{"n_layer": 20, "d_model": 320, "n_head": 10, "n_kv_head": 10, "head_dim": 32, "d_mlp": 1280, "vocab_size": 8192, "activation": "gelu", "norm": "layernorm", "norm_place": "pre", "norm_eps": 1e-05, "positions": "learned", "qk_norm": true, "attn_scale": 0.177, "bias": "none", "tie_embeddings": true, "parallel_block": true, "init": "uniform", "init_std_qkv": 0.0277, "init_std_o": 0.0343, "init_std_up": 0.0396, "init_std_down": 0.0396, "optimizer": "muon_hyperball", "lr": 0.00838, "beta1": 0.95, "weight_decay": 0.0, "lr_head": 0.00473, "grad_clip": 1.0, "warmup_steps": 27, "schedule": "wsd", "decay_fraction": 1.0, "decay_shape": "pow", "final_lr_fraction": 0.0, "batch_tokens": 65536, "seq_len": 256, "doc_mask": false, "z_loss": 0.0001, "train_tokens": 700100000, "steps": 10683, "dataset": "wikipedia_en"}
Each number is 128 + 32 x the weight over its row's rms, rounded and kept within 0 to 255. Layers, rows and columns count from 0. Numbers have three digits each. The size before them is the row's rms in percent of the matrix's.

# up: layer 7 MLP up, 1280x320, rms 0.0396, rows 465-546, columns 240-319
# down: layer 7 MLP down (transposed), 1280x320, rms 0.0396, rows 465-545, columns 240-319
up465 107:122143114114135187070122084160112119086078102056149123130147129150124118131170121163129118113137107074133120153079181067063131175169125133090127178116161134116140089135082137102142110159030088181133093130123145095162106168133164173131108097
down465 107:188110107131101087149097100136113100155179093118115096147079133137192089199124127084096140108099121094160105118051114129160177103186125100154158115148144157132107135138064139123099114160087099167121090163127159062125111129149141160140050162
up466 092:158095115111142142064142113133092146133076123164149134149117089161126130157131142109142151154153119132061172134120124057127174111152166117154145153125117125152076111133095100184136111109105140088078089153119153133095111146230168163126067155
down466 091:069104122140113147138150099059221163110132160154139151077083129102121093113131088121115159085099147124141093129142110099101144126100103187138133121095102109198196098082108076144113138133151120151143115109138152150124157135135152023124164068
up467 119:133124111120132108139167091168164110138148165124129122142136107152124158186128073106061108178088071117136068230097119157108091094184166116119145167179128138074100148159128140128151100125131157098141093096128122114070104098136128139160158068
down467 140:174085154174116102101128156146142141178095087114114098108159170091120125152135084061142130091120139162091092152142160110144140130133072118112111095169095133109121110123147176148109095147132159080131126125102157122132154149103111158173115087
up468 108:083115114149101109131083097132118100152134145152140141133157086119119104117088178150078154168157146171150095128115125097138110102148159167111154067119177109076122180140121109164103090062112127096151113137116101193103171108108121081166125110
down468 102:128112107182137059167133119097189115124125082114183185120111121120124204168090109104133083122160069125151134166189154119153079130113157162129105081083152110087098143169197165147109089174170145114102143100134097125156102160097148097060131096
up469 088:140174136104159082111141141141113158155107164131111127094146076099133054093105104135051135147098091121065082143134182137163120120076146121098094119096149145113162168152109160164107161096138057147132047129166187171155122124115100185134085096
down469 094:120141111154120114138193162132120104140113155118149113162103095135069078093110133132157099159023143149105107151152128079170063167111126147074149140093139132132174173100060123140108076083115115177151088102133156122187134112126096153153153100
up470 113:135154126115108168076120133121126107164142156092162105111116137094156151118059118088105111150173083171084089111110076139117102084073167085129082166139167146142125147125149117135195101108090087138101126131184113109087115117136168184114179120
down470 106:144074143098121111045099089109204129168096143071143153128119140127105170120099153121100074173143094078147122114174106166074193099140152122137115164102141131128158175168162081157157138168107108152080059181115144161132164146120094128111107136
up471 095:144145093135075112171142075116124098124148117092123166139112129143105091146185087144152139143133158186058186109136065110108120152125121111105143144115141128112176157192116148140161153112160086136125108161102163118189116142166139125152059120
down471 092:127125114118117154171183181160157165102114083096095110085131156233097119134107126088126097116119118158142087112215148134074072117084178114126078111133106133159183153150111103061105142113169113095120109107126074121134163140116118173117170093
up472 100:112121089132178111112145155144178064179046072156095121129158136109162049173159074154117183090150161171145153158142115072150131128168141097099117091164156108136164136089131059133144127113169175139139107114158139148127187086125138153104081134
down472 100:047135112204123136148109125077117138144123117081186130189086115147108171104121120148148165085128115108076104108138095148125145194138078148164141125107064116181120137150158162140091117090114161114112169170159134156091075101177125077147111094
up473 101:175141106142178132107151106200217157092168140127162149048104106146116122188130104136117100099133136106119161129150156112134128159151135080103130162104102121120146143057091118112157161112184116176113128104115119141119126115134105104174146111
down473 099:160136087108132160063163121138073174160153081075141138151120130143148162046127185133117077173162145092154123102118141150139118175179130091097087113082108117137154113174168047126117130175147147107092110175170111145075158109163175158129171111
up474 088:184155069155129144102138122117099119103169106105072110118190096090098144156172111100137195119189148116133139111106118111144187065154114158101076113099123111168110103110087107153116140137089071130046115125103093120089147127075164186102125078
down474 091:091134178097084106161088166133126126091080155156150142132132157133139131061076089166101073148128106101163155112170179157113117153111115135132151162113123100064100131177124148118034135147078155149143105133093106162133154144123092139181077197
up475 103:098120085055184147181099108175121126209096119144096136129100181102141109085039117093121132136163122173088178122154128146059133128125147165074093143179126175064122125178066151200117095084055076178173111168117081203139156135133212131107105060
down475 099:176131171126101134116178058101136122068101130135120193132098088139130131099164112173162134122181136066165100147142139126139155149142111163138178168112188137153092096119170075175141150177185137132075147129125239069139121090109078165127121120
up476 110:121117155136147127174150050126140150128106125116129167096080103096115131108079149136104126086143120136132137127149073110041085121115093201101136118187106152169151134133104132170145129118105074114119200134148062122168129145105111131140168091
down476 104:164089140181101151097111130096198145162072202145202089112116121149121160128082111072102157118080153127090098106122114150153113058109133126140145070144168119124131116135097116115115161172081118105150158108159125103123043147094080126106138222
up477 101:120115095139154138109210089131141101127107186124099116093084153128146099128120132135109085192119108163166155151101151146134107115197122071133151131148118111105108137123164079052173116082137069133144105146088169116153096100157115111170106087
down477 099:139068044148104127168116173122211106161136158118158150183079123160128102131144145205097114133167131184086100084167121050129159087130134156082135152126159087108124107071123130082143125174105125107192128117090125134129098148093099120145146128
up478 098:137093096082146163121083181134127194036144129141123111122163138128144139149176154150110151125169115156161204112128142139109119120138105144144068172189115151083138117085122141183167116131057088170091159146128132099133119126136078129151123136
down478 097:149106172090115086150117070084152137136157143153161105190178144091147127149177103080106099110123105108109064148124176140134213119056182127096189155147111091112110092110098116138142148141118135139124114129130085130126141077146181137093079125
up479 101:084151140113129147131098107177138146155128133123167091099146151105121150071056201069083132143142155132152115134134113147111066104148181149150071162159171096143120108119129054140089110071143072145202113158139141183173136142082054134114150114
down479 104:153170125103087143124105182109131140147042106167119134159134161107139128210147140133168111107130161156141122150119198089147164142111137087191153070139072114158113182104153109084182121135147081124150130146133065186145115120162124179133149206
up480 131:147100116082163189140154085171151129102095113099139128158127107180137097153138106224100117173106062124091109097115157096106128147093132117147179092123178140109172161117095109104153150101095141122177122141160110158126163132108121133129120090
down480 136:124086145161130153107123096166125105135149109133160180160184177174132066184146122112128153168115097149101094109117119107055122160068138132153149123103131109123129149051133106122143158107048148123184155191152118135132107113158140125095079096
up481 111:149106114132164127088144206168157118158146115116084164095149092143143098109191132093149067108152167134143148122168099100106136114124131173146086110109132128116095049169126122084076089140148148112107115103071119128099150136115240130077073189
down481 108:075141095091156090107128114125195089155089136116106165120224135127124141062138103081154133157093120137155133068154109129112181099130142161167150108119142096110061113199137146143131079170106133157107091127113109156167111133125072161102084126
up482 114:113184127095114129121109204138080110103084158115141134165093113068127120112156123164137134154118115107171160106054091121139127070155121120141066143115104116068166126105148198137136167151105139153118131062124074087123058122145127133178099166
down482 120:151121151150192073088110200129106087078107094160110142148142118174116091159167058153148160157108135145161195138134127127129141175122081149147117135137172113093210130114200151163136117115093123153087045139132148141133137114142175180103092164
up483 109:141142126121176107209080144097111127119176150120135149131103118110133069144129137151117166123209091106103141073058173135158072161150075126174137109097170105098125122135128095134142142158144154124148082056151105177132124146137126076129090138
down483 101:159135139151079150111227123145094146161144120131153117083104154104090202165113175125140135137149111088142086183120077102112125159185088158135136106195142166090185203080102093120105183115094097152098133132164130117095163066112128087178117144
up484 095:111180154104153131102126104104126159119129147089136064112109142138190143099124130099071121167062118146172179114159111140161126161157148086153170131168106095102110118161116142153141145170177130089143050098113091124096104119190089081182109126
down484 094:155120133095124093096106177139138159172164118162127103161112174133129087122165095130126102115076158093145138101102109142111111140186179103180178149145116135122143111175145138107115134178128113121187128139111169137160152166108100104165108123
up485 095:150082121072178093119117128109099131066061116130098192119078134121153099176113202095087053142117155121131093108161175150110111147119156167108173109143065167096186156096126099154113136151187129131117070158115178126124159175106111165117153126
down485 093:111140107106171127215114152079203065160175092152106124075087116132149109111097081199137103136120133154137230151145115140170147102174024136155149080139135120202153127167122153086148109122151090142131181122111158120154112065092109121121140104
up486 088:106102085139118149076091064144153092151089111108174139102095122181157124140143105120148166121120094154114112121140081139131146204143106108102132074124104065092160094177193114144158107134149140134116131163176092135151193122114147066177112125
down486 089:176169101117164147167171171107145140136153125054075138137153154098091120158170227157103121108116189136108108161120169159128135166121108180115183106124171096107068116181132170084079125133096111135165129110191140139155050164135146144115124166
up487 102:072110134130142126137129105061117146119134129093124112132123195111095166110144150112176126155151080133165134069127082096130069148134155127130077123068077087166170113182154100108102055086175097164142132089101153101206114083126124093144067108
down487 105:116098130117143128150128169084140146101103149159128099131146165175092100120135146129128176185120119126154134142156127131116145138171157191146124155107154117091125194141158108150100114086126160097100115146130102154101093072109145147173098166
up488 111:173153120149108159090144133116169144155122091127142130126114157179144115110076136125110115112106132159083121119156106129156145156193067110118118121104116112218125098169093118139124160099142113092127129145145101144121074141147098107128089117
down488 115:153127127109103183133147114054100102110117125113167099168119181153151135171103109104162150162186175128114136174165125122123198146158106179086217148093095100148116139186122075168103077096123157130148111107123166107041091112161140120106155085
up489 094:141128154092149099145088101106178105149103134118120102149153164075114131178159080117089119104128096117125139174138115117123131181133148163105129132153119112147156180104190120144148158105102133150130127150134119187096116190164152080091155127
down489 093:150131128121151185112196149101075197127130121105101128130055131162167074113138124110143135094151150071142172161108146062125120107068139141106134130117147133167048087102108120145117100074176172136135151071105198103134126133105101135132119124
up490 101:170154125139143142088135168162191106122067111138116210144170078120154125165107135099125119148086081148104096122187069095183149105142081111177083128146137110129117189113139158139138111172135132189102173078119121127121102133161193127135108146
down490 107:101151119134145122138151142163142104139143113111087149120157144099155137174124114137179162096120130167179097126171100103114158068104108108189089087170182210187147152171195168101158156108104119156195093153153155094163153092149130139141107108
up491 096:128118116048142153131107138103140101148122138131150159127114116141120137082184120158132144143135062153167193124127110128120083170119131157161110121062184110117120140141058108093161131122096130070169054093095076181093128168117201174058116104
down491 093:215168113119087147096116123103113090141122164133144148189141138167154137137154137152085148102102109112111106129099123145158127104105104153151177142143138119071151110114129085140125106166109135124162190111116172174138162133129056073185103168
up492 101:174134040148101097115114113093128134063169125157124057152180038140132115170096098200120133136117111138159150164141094091164123133159074083107101170178097128109152125185136141135152134101108136061092114099082122156114164085116162176108106076
down492 096:096135105152113137098191132168062122083156144115078140117121134131129153155107149105139064131104106123168066162132115126129131170103146143168138120094102128110171120187140061093116152144084093173111142144124080170124128102108170110105128153
up493 091:071101141139118165148081132162151167058088127084149144133114147095105132089142154109148170171146102121135139125093134110147146128110103137126102199134116072070135147132136145132123084135156141111145097195191132085103134130094158107135198125
down493 098:123130147157095117175135159168113113127091139141116143143137134128177168115137183098110070174096137176139141120163152119100098157111115150100195086181103127158057125082120091133125210125204175195110195096127099141112065150137161135189169101
up494 105:154134199137117098171124097131119155124144131128130143124124110108173081103177186138176113064138112126191130108124126084142154092143125082130084127121076144158113112108165073143098045178166177141124109101108132137135118103136107168152081141
down494 097:163146159145154088135068122131073150144157072162139127138150173057102110131113125121067168138204138138161163098138168152092114114142152111113115137129092162173167167109169091109145095144201158123123068206095185088116075158158115180091126140
up495 112:128173161092095153129103119147158115134095131171118099095091093121144125069109075145124141170157120148131175140169170170140118139160105187152145103085142176118148168126139095119100161131117135106090115167121148062116107133139171125160180166
down495 103:142101206134075149075171111184106089115152108124138102174143125139166117089061133090123146110139135081204157089122114147168147198129100127157042120131096141131129085091134157157103124117128135138144156193157176115133085138134152165147157101
up496 088:134120132119168153092113186166134145072125097113156144056102080124111104112079091121109127167129095124127092117145057098094174112139124107128141145123129104125153129186169142140186098174128084164095076140129155114114143090092152138138112069
down496 103:079138111118142109125107171112133126122095137104213077136143102180140118170139097116080088156185119111185107121147070177100180149183125106160164091116126106122083117104172118065190101156123112114137112130183157202142105172123099099128069105
up497 103:098131168156106138122090088160147135166066136161159143148149153150095146119106155106104158130159133173098122129188161119105096150105191152094208130122147095122172123161094128164050107121150107158135146093117074208132139113163092104119105155
down497 095:123160128100116078115112181097113126127167096151071114095109098131165145108126167137206078059148178090116110129117144087178095132142104168159094117187152120069156136117161095140160129103153096092153154179123133152149111167067123192135121123
up498 095:080093129149117196110132119122183074138143103072122145108145134155111140119124124131087099120098181124148085077127162166134134131106119092152134124119122160157159159086143127117112141098104103134111183101089149152100112095190139142096099088
down498 094:090153100140160160184059123114170168101091172087107118117160133081087094126108142115142150085202138117107120113186152100136147102072043143111186121136136090110121068162102140110116149144167137151186083107115096071114124108118113164150068108
up499 103:135113121158125119139127091134124074186138097129095145148141134229154103137095137114126183133123114152074079197159051077110137094145114161161201135146067133180120141157148095111073091085157155153092128166111066124112120151157097124188139080
down499 108:154137075116161106127171121114146114124162136066073082139114163184080108105103152099135183127076132119159134107113127117071114188118117155123080105161101142107049171110038146167074152101151118152098124044123073081156145129139115151122186143
up500 100:095098186085181115145148137102113143115090081208118101119178122165135079069194159081147087177154135171166168119115112123110174163150153109104132104108127121158166111124114138167134161131159194163043122101134144060152130109125122211138129124
down500 102:118093182156220154139171094108120107139097095125147069098117098174113137147192162108144120137133087114148183093128106114176155153162154143080098045113112153116131106121127167122155148140138200156126178130148092070084177140145133137064119163
up501 102:119158124135116097135182084092151127084109085091133176137143075129115153121139121138142146133120157128044152172119101174131163046176117110058124149128165179118123126163089082100174130157117125064161124091128130148119104152163103169107124123
down501 112:118128099132168155096117108108192115162127057094158086135125110106100130199148144106144141097148106143154103216124129143131153081112155088119108096118121074101072130134164100124125166089168093121111182109185145106158104135132140103105138082
up502 107:073124120163092095125094123096169114081128145133183116156149111202145148039114063130158166169065149148128137156165126168136139115063192221158140131150178107154106091185152150181127117107134125095114120148069085139101132084149179141095132152
down502 116:082124107125151097105121150157165124116071080120120121140113151149126145112137111190124161178131182167128114106073146108114097094095178141087114151116122078139150113121076131152166104147088177088099082100062114174154123104105111142114155094
up503 101:143160116141136099181146116100138149129066119140105125120151150086124130121099178157155132107128130136124090089128193088121127103113120188134153151108110125149126108104074159078109133139124110165122082172116106143121161158148121113103181126
down503 101:135110094100116097140121137131148189136141125192122070129105104129149183148081136148046109170148151140079122150096159115114085105117105112139169119151165126121137116188069100150128111139142159161130141097107064098131124089049123082157104129
up504 094:151169118114159146148186109069140069143101120160152177116127162153075088119088103138146110128163146159153138121143100075125107135178121139157116098113101079096113157113134155120085189075155159110129193086158108217124162139136085081138123187
down504 090:108139117135122182169167092173128173152139093165128085074135066140087110181043112166103115167077091162160080048182170141178181138133112152117167110138103110139121148125136099163166134148102172099078114119115125163032150086127120125137064188
up505 082:130136143120087148121141088089152157155194050142186081089075120109135133127150094081089119165091127096210074114121104170118109153140131139095101122125113116087067096083141174132113102117127131172089169166095075117115111135189146160145093127
down505 081:160186056193177154139169180128156098141156097106148176068130053159153185108118170137151062145066110183133088118109151173139093125086166118111153131154090104116083131144158091166127144168138111111114102056178113146107170122121142137128155163
up506 091:124124120148110137101152182151167139119113101078147141088104054197103141097153124095073158113152118100122129157108177086091087176146130120080148170147153137075095105121092093241131134165115162104156152088096086162048162138123149121132104116
down506 090:150080137062139113159108140160110133158118184089117153124147082132127133137111073106164128149159136053176151089082091117135146100123145105154115079132088111184130154165182126145061092125111089140095151137119158168161128099074145115155179087
up507 106:137113132124098097110135138127118107109130120170178134100161142105156158114123119130135076170118132101096038154144104105151104118108152115163100099146133170128121151082107113146106127126131153101061179079164073159146083136119130167139142139
down507 107:200153127148092134093168078101167205134169089150171075147091118109117119085042110104120112145122124187122141075103166141142171173055145145109088048127170124134116172180178123120110137164135108128106127101155144093121162129110134125117068116
up508 100:087086122185173110151186129073102135152135112144149116119086115189096145128113116122157107156116134184151084137091144109084074072150098128117107127126113144153144082121217120172112129120105127099079103133149069087114102157100104126092179136
down508 101:173137137096109080147116104078141109119158090152198142103163124099133129148150112127126041116147120153103104097109145111142121175135118137145148141201170126155170150041025130128074127160147100129107095098085080174169189090171108149147082100
up509 105:167155126197145155109152117099133104134112110151140172156104114107083163076123145106176138146089067150142123167098162115098104048153129081117053164091106166121099130066103120113098098170126107084142162145144120109212133129114140121136160123
down509 102:185164075143142067171136156107133014157159113071115109103136074115124162163158153171141174153136090146145174158206105159118168126149077037118105150132075134065149145181090151127082098130129129096106071182197084130131139120115149117158115121
up510 098:115113131074105101136128131109116151108153123114187149135183118181127083174151119082160111102143097157096110085061196177122154161107132119132118151148078088135125097149083148149128124130144117139138104148081058130136083113160135120110100120
down510 095:139120083222159113163193104102115182170109104124130082138078137163098092100107172103092148157150108145129152216152124107098131184073157129100127139150101161177181125123126097165133125105126167135129108112134170120118124149107141089152118151
up511 097:105130160145146171124151116098161158165179069166108141133128163133108127113132136127167145183141094166125144107131159131173158116115168113143191176082136088151115126120036095115165095151136082054090209167129061149147110150149130132104157142
down511 099:101127124173107102132083113112046136121168191115126130072103124158116099115152146124099102127123137095105129111129099111119113141157119160161140128171150136117101176086084094151113055100148132084155086116104160160107092152113108154120165139
up512 085:142083155103154098095118178076153091089141161160126150105148103182091094134153120166119133117113137120144072169177161128121115126085076131128180128076118145148229148106127141124129074161142151121119138142134151173081128136068107105128142077
down512 087:169151158149148162146110092092100104143099129140150151090133211112093132124119103067066107115102158135159142183113120145090109162165054169139100082131128159131186112075076129057130170078090142119142096082124118144171118186208079116083147120
up513 090:130159160151153095155156134153179147097088101107134129153062111129121096139115100109085142143174120191045204119138188150073129163199155147137149120115169102143097153128150093109108108123145115170107108128142090101150118086137122153098172101
down513 090:125159127147118116147179086065088133098155149147149145109118145135163134136118088142121148111130140107139105188129115104118134152102157127140096154110152123140097077096152128169137085104086119075151084103079133094164155056130120167102135155
up514 084:100135120141142126148110116128156080135158065087138068061108156148082116079064134173092169153116130113109099088121079127125159138132133117096158068101150141147078125154116107151114112145044161127170098074099125150150156121205158156132151080
down514 085:124094086132148120163113056142156125114129139121146134133084070105078050130097151113140146132124130110083072142095121152132119156107145127131155187113156119151122148105123154138131129161102147165123144090139102106110127155101129114164090162
up515 096:139129142061119112148158151141199110163126094150160132145112160154157113167135144129114172124185162170144151160126103099142130107104152122139105154060134120096118109216126209149145085104143119115122126130144135162124022175073130083124129177
down515 098:039179173178139165097064098119113150090106084074112143152141106130161089111120047102164100090199114112110076169124122111089142114106152163077121089148112108110129131104144139154131064146136126141108132123152156102182135117169139132078141111
up516 096:105070186131146137110120118143160137134151148108098084135141093144150124103101152212155137178150113134078147137161143137101071092106171135152138079087167116109129065117052129078095169143155151154183168158172151139118138104085136055126155111
down516 095:151136069131115131128168205176148167126091157094137125172154062108095119124127146168133154123115072149084164085098110165062151121085105121100140170144076129114177083143161029150141135132136138107133139135169090093151093125182088117125096100
up517 092:117135067124060178145200145094139130128058129120186134124079142118058158186145160152055161069161158102126117147114126102121182170131146163142054147084126155084155179144114092165092131184127159141162139131070128071112133114109154133101105136
down517 102:104168109200099133144107165111076145087095108115137123181093157081134154162176102111106132132151090056130095128132158137114157103149105123115187094156171150148119114098124049106163142144150120132154078047122157095058150079147165050126146115
up518 107:120117155169093184065173144150119185072113096149110139110074167123114120120108125122079132078109173103163152076126111074132075135121125136113092056091119165160175087102146145070153111118139092076093135118124178163070105147175123124160149163
down518 105:145106076153114106157105134159140159110118116117139102124107203131095176114159131161150147130131184140079144108116125090112107115146074086133117076192162100145058070072090114129157080161158136139129129148067117103080124190130134110140195170
up519 098:163151085088104138130138051072147096071110060131127159153090114117195194124143089139109109128132073159117107082175106116109112130114131126126082134146200084135133071162121095124098091087025096140164186161108125125144131143119128106105111102
down519 105:116211127146102169121065151167148203181166129120169120098191159101088058075090108083104149185108135096104117107115118149116182130093177115169210110166074156120134170105098176083046125171090122133082154131147121175127089167102102103104097146
up520 089:138103131137091122129153128132114177123091148154189112098149112115149097098122201128131115122145151190141104158099144124170147140126158115116114080152131084056087107173132067147088149102185159099097148102120149060096132075087104058114125140
down520 094:115154128177110113128173079186168108159156098150123093116126085145112145164156140088140078104101060077123176104056132126168162109141065119188112186168155130057176090105184167118169102118122127126094093120136117143152151106131151113140187134
up521 095:062086124160115149158139170142068171104150155147111097117115125073175152151130147121098143157114084144115143159156120054117156149086178155126151120134166129143071144152108176083154142161129184137096111137172089112058133153115177084094113119
down521 099:201132108086109105152082107149131165161188101116163103120147117092118120090116121119079148107161130142144133205106109165142084113094164099105115137157115140116097147138175110123108059171099102080092124157132127094158087150094090125086181167
up522 089:120151092083086156082129153146143132153159131085099076211125090097155142095175142130100131110057122126110093163188152136109104126121101132174082100121118077113102120145110159127070169192148168073208113184141097160102158184139119100106137111
down522 092:157137090123108149116064085101102103108127186102084186095192094147091144171140083109119098103106137168137077146175062188112117140061164088053135183120150138112137175120124163090107094118175101130110138178113135135134096129104113098122122128
up523 088:153115123124140151058116155137154101152120129136168156154116095104152169122143099137143128149110110120143124107144136153125166109073096125083068211095126116126078077104095109135112111137094208111088065132160139134074074147127130120101132185
down523 085:062076129129199135151118101148123113097095151114122103166113137113066138111146126157164154103090113134099142156120152123147064095171140118177178089155091160193126142124115196081145126121137052143120089103150074124148095144113088122073136135
up524 091:171141181109156131137171147127165156110121099164088160160110169153126074146141149103158130103122132148131148140162073175132106143083119086084071150132074091132145087206135139107203140080114139095102139118086177098131120082184134147129127139
down524 091:097153074103065149142082103137059130110104092090143143125175155204124085131075112181110112093112123121111180062120176141134148103124122113169194130131145110118126159129191137159128113137147148129082132152156102122122119144144105201128134175
up525 065:155183092162141111132131103132102187152126106128148165130079130150121154099168066208145149144152082125068112119110124130102155128115167109129123100116106036142158048112087072163146147150136160160105044126130135061166160137152100139130160123
down525 071:084163141157111101098089113060132141104115080106206060179107096128136147087165106111125168158133111162100181096110114129123089155114169117060163197133121121124125190164128114144092134132169112207140138063169127183141145162108092068133100104
up526 102:186158101123137124118094152109111118118125116117071193144099063097047117163095142097151137098144176053145114127176186094137058149148074181103114092100123117123078163092194161114107116128106130134091115155104079111069122135132052158077154095
down526 097:123137168101112131165123037083173126094117176126114111104075156132147078161163137175103144121150109114123119130130080160107123144117171124145098126195124156160110099107126085092129115176139128106189092119166154076135086153127137058147115083
up527 100:105153124109127157167133078076124100157105170172110140095106135023177076164100118157125083118104125113096170115155092122123165109113124163219104134155088171093123144154081129095142160143152128100075112114069122140074090101067116174122107094
down527 100:164111100145129129121158122164075134103184095137116064140108178231081153087186117121076181145147129131180115184153122168163111173134078115089118123099120147174132138178151164155122122151125152123165123116137111121147122102143166126195178121
up528 100:097113125140104102153132159168147139202121178121107073153162079133141106137170140058088075139149106131075160145113123112087098081142157118117157186123121131096103137103094109108225171089078124182074129099152135170081118162110065113091173098
down528 097:137176060060149120125045081189104099145090169090097139132107161114106177136166120083123104181118133127145173143188109180156202113136196124144076168099149095106175107154073127110160174112114182147088164089131148116141141176170123132126174146
up529 102:092124063163137126163129070175140119154079105137131107097106143115175060138110154124157143140172095082140118119071073170185097109143120176136143138102120112175159109099115096104090115144099121124116101153174118147167080154130177131183113089
down529 092:136157143118163136091109208130148134119075157132122139087149129134105087086095159115162152127105196090101110166144205144106092182120139144147077091169123088085150123157147122097121104156138085088134176079105147149177137126106097107084100117
up530 104:070139158181112095136088125097112087209175139141123112223091157140092138141171142125112172174115127142107115117125068096047106139097123109117126132151114144122134159149141115160207067095143127111146120133134088134083110232148080171136169151
down530 105:120107184129161157136153091154109075161140182146100135122147120095135096088091158135148089117124178092176128153136143149131086180112119090083118107199102079148155137111114092195127163172186150122095105148086134130126147120088134177103156104
up531 099:115117146134147079119134184160122111161078158115157141053062142113150145090108195194148137129183127199146135121096149101146148123076088153123145130118172146112131138221096074130138116104132168099137064112070141184118151128123123117105036088
down531 100:171197085135215087129167153086124142098112110128091124148088124148128107139141190052123068051140126176144129164141047126114091127097158076124179127169150155146156113145174067147165126140124148122150159135092138137190084153158165118124139108
up532 048:097153158137136168137111117107103098136063127099165182107136104144098059148111186118082137076082078156148164125108126081113150144133143123168187106167115093075149157087138102118117116159161179161072107183136090110090131093116128111083169078
down532 062:110130090153107151115116153161177116104119103121162134135107121166093117080114154158091118140095043107134107123137089117138059171124120109100106148135119146129100138205122113108144132160135176174147147060147129188126154114094107148145162113
up533 100:079074158133097103056194127145136160164118104134188155146139119127170143163113136098105159125072088110125105133109107081142127136108124096122084169157111116102094139107068095132137117152088155102080126167161129132118128124108114188175108098
down533 100:171128135131150103107134141094059110116078114136134095151128184122147123209109112142127133134151114114116085106093070144135101139100127101101187139122053147076125111117125141142094146136173151155171133175167135159121131118094130128135143103
up534 100:125108088091054136168105105150166071117146127085137146113137093119151116116157155124082106073126081089174114152119100095120140125164190131165174071102111167151067187144115127141171164072113114117077155130149039143130149097107086068122123084
down534 093:146131188108162115132110133112108149182162124154201076165117113130134124121076104180112132175072086154080096112134113145164120088120058139129116092105154160115143110109141174154097082147102130098105138174154161058061095188142130162179119126
up535 101:155157160094093151155088118122093153164057135168109155093082153149132083079159086078121135079109089194122123093140177099150115135168182132136149132140106110098152108111134079123108096132068117174171132165153157131134165141158165112178137141
down535 114:215155195119099172064141098146181114122100117145170172094100147116104105077152171137105056093064107191137144155119150081124094144164141138129117074169064076122145157115124104138089103129120165149106107170080116093162092142136151097189174122
up536 105:149118145106143181041139093082124082094112169176101148147121059084150044138124131108107134141120174145147123120129075157110137133152162092126173132123156057157114168069204138149132124159120126160116165173120135114104155092108169124115168133
down536 099:147166149135146133111104141170087163106091125084120115134142094144143123069104134113139115201175186134117086104175154100075076081146117117164102121082082156180160145204119102085076176124164125107135078207092090114086123161125111202137110148
up537 109:106098091101181139069107170094149128105148140102151104140139092120174143155113089166104139134133115093146184099082143096079127158121075116116117094145038096128067110139119073149113154152122140160109100118159092144094104145132176113124153146
down537 110:186144094132120096157162128126165178045122161209073147153153120134169168201174177131103136129130128101082137101103104112132081128104138076094065092102137117118105080153108113145103148093122110162090170122118102123174119123147104139101112162
up538 100:140159095140113131140156125115102073115119112170134077144154137159211116088100140082126155120078096161083056152169091096111179049083142122127099130100137077130057124146141187118144131121179203153103152139129130134058154114113131111108128185
down538 099:109070106101129098135066184156136153149112078148127167137158116193150114083142073133134107084156073127146091110160150099110133146115101079104161130158199119147171081145174122127166175141171221161060058153142082170103095173116154074101141178
up539 101:123151089178126145114148118115098192169048113077095111121125139125168135078079084108141095137166126145111132153107120095123158113101108103157190134126115137096171150136111078164124138149076141092163103155099142176153114128135195126100139198
down539 105:085109124143156189130165088168159126078131138025131171138176151134165113062142155137125087120127129127157131089085139132094130142160132103086130158078147180085079130124124093130172123129100167137169118183194118119138147146091155096148101126
up540 089:065090129135084151162140198104120138170104135131181066133116163135173081125126117116118133109168184168145134149170074098162109147133141137118108134159187110119139167142125148131106160120118188151072083141177103170128113090122153154098105142
down540 091:151133154079161136121168115125108060146087136128080133100123114099177113119122130064114130106170130111131157086102138146157142113124120108149126160125104074115144118065094177137156131108041122169188070092187120167093128078171088103152111095
up541 098:167097162199135097121107099117096154082141080111175146110124055119100185132153116132108171139164135175129127155141153157128088077116154124126090129058127135107089103148105111081116141124129172132157114106155171136128117137089135116164103164
down541 106:148072139161129099129093079069129114103101115082141147087183077058137165167128098126108171142144153151095144126172089136179102126080168151111043157053121123134122095178104118131104118176136161140078116134124145086080129156072136128147097128
up542 102:112121097164090131140147058109114176122145065108116124115097100105087113108089130147129178143152126138156104178081124122158120150186088066138150071108137129107129193148151154084083094100149157158113154137160104152162122137103127144190151111
down542 100:169107113155134136089130117096126074128122171138110101142125118169136161145153128069152166199093116133100106109151156119104051098169164179106091105176135136100101179173135112089178140150108141140134137128118123127133133126102175093127135166
up543 106:085146137112116095186190131114161166132131139149106165171057133172051109152112153106053087105075116079174116184112146088156146104137114108025097123123177111102124126090142180131146129148087069217090112142110154138129126138167169134193106118
down543 110:143138092154119126138162120153141152127083115214142093104140137099119093138090127166107114110076116126125186068094084110160076127129130121178050132126139091129154105100156132106155153063112171117135101079192131132155108138104167142106117097
up544 095:145142133094099092134149177121119153111053152098170184087105099143071108098076160166136151078130096127123128114108149135089172124151164102097113098110111141121099137102122120144158128165149081156117136153117095084136228196117214118114087151
down544 100:095098092131094124126128167109169140119101118093249085120126095134154091160147064126121096098132102174127114103187103142116167114173131148080188167107139105121152147142164135154128096142123114153093108131096179112088133196140110129192174105
up545 088:099116147123087122106114118151060171108130154061161175111120132085152101111162131168080123133135123146129075114114084125154120138169096105114123120158139109167169166108094150066102177133105062178179114131093194093103070082062130130143155152
down545 089:135136111097143112161198160117157099132114084121114149165115090128101146061111171173161126088151166131169124133103100128106128119121140118172123154134074112122122108180136126118114124129095155131142170087173096200164156170145087119126127155
up546 097:089115097135097119112082125155150147134150150141161100051152153142099149124086148088139099132125129103135151167176135131115100121117119104152128116170152107064139114158113116108174141000125098141109081114149106156155109097149123122127142168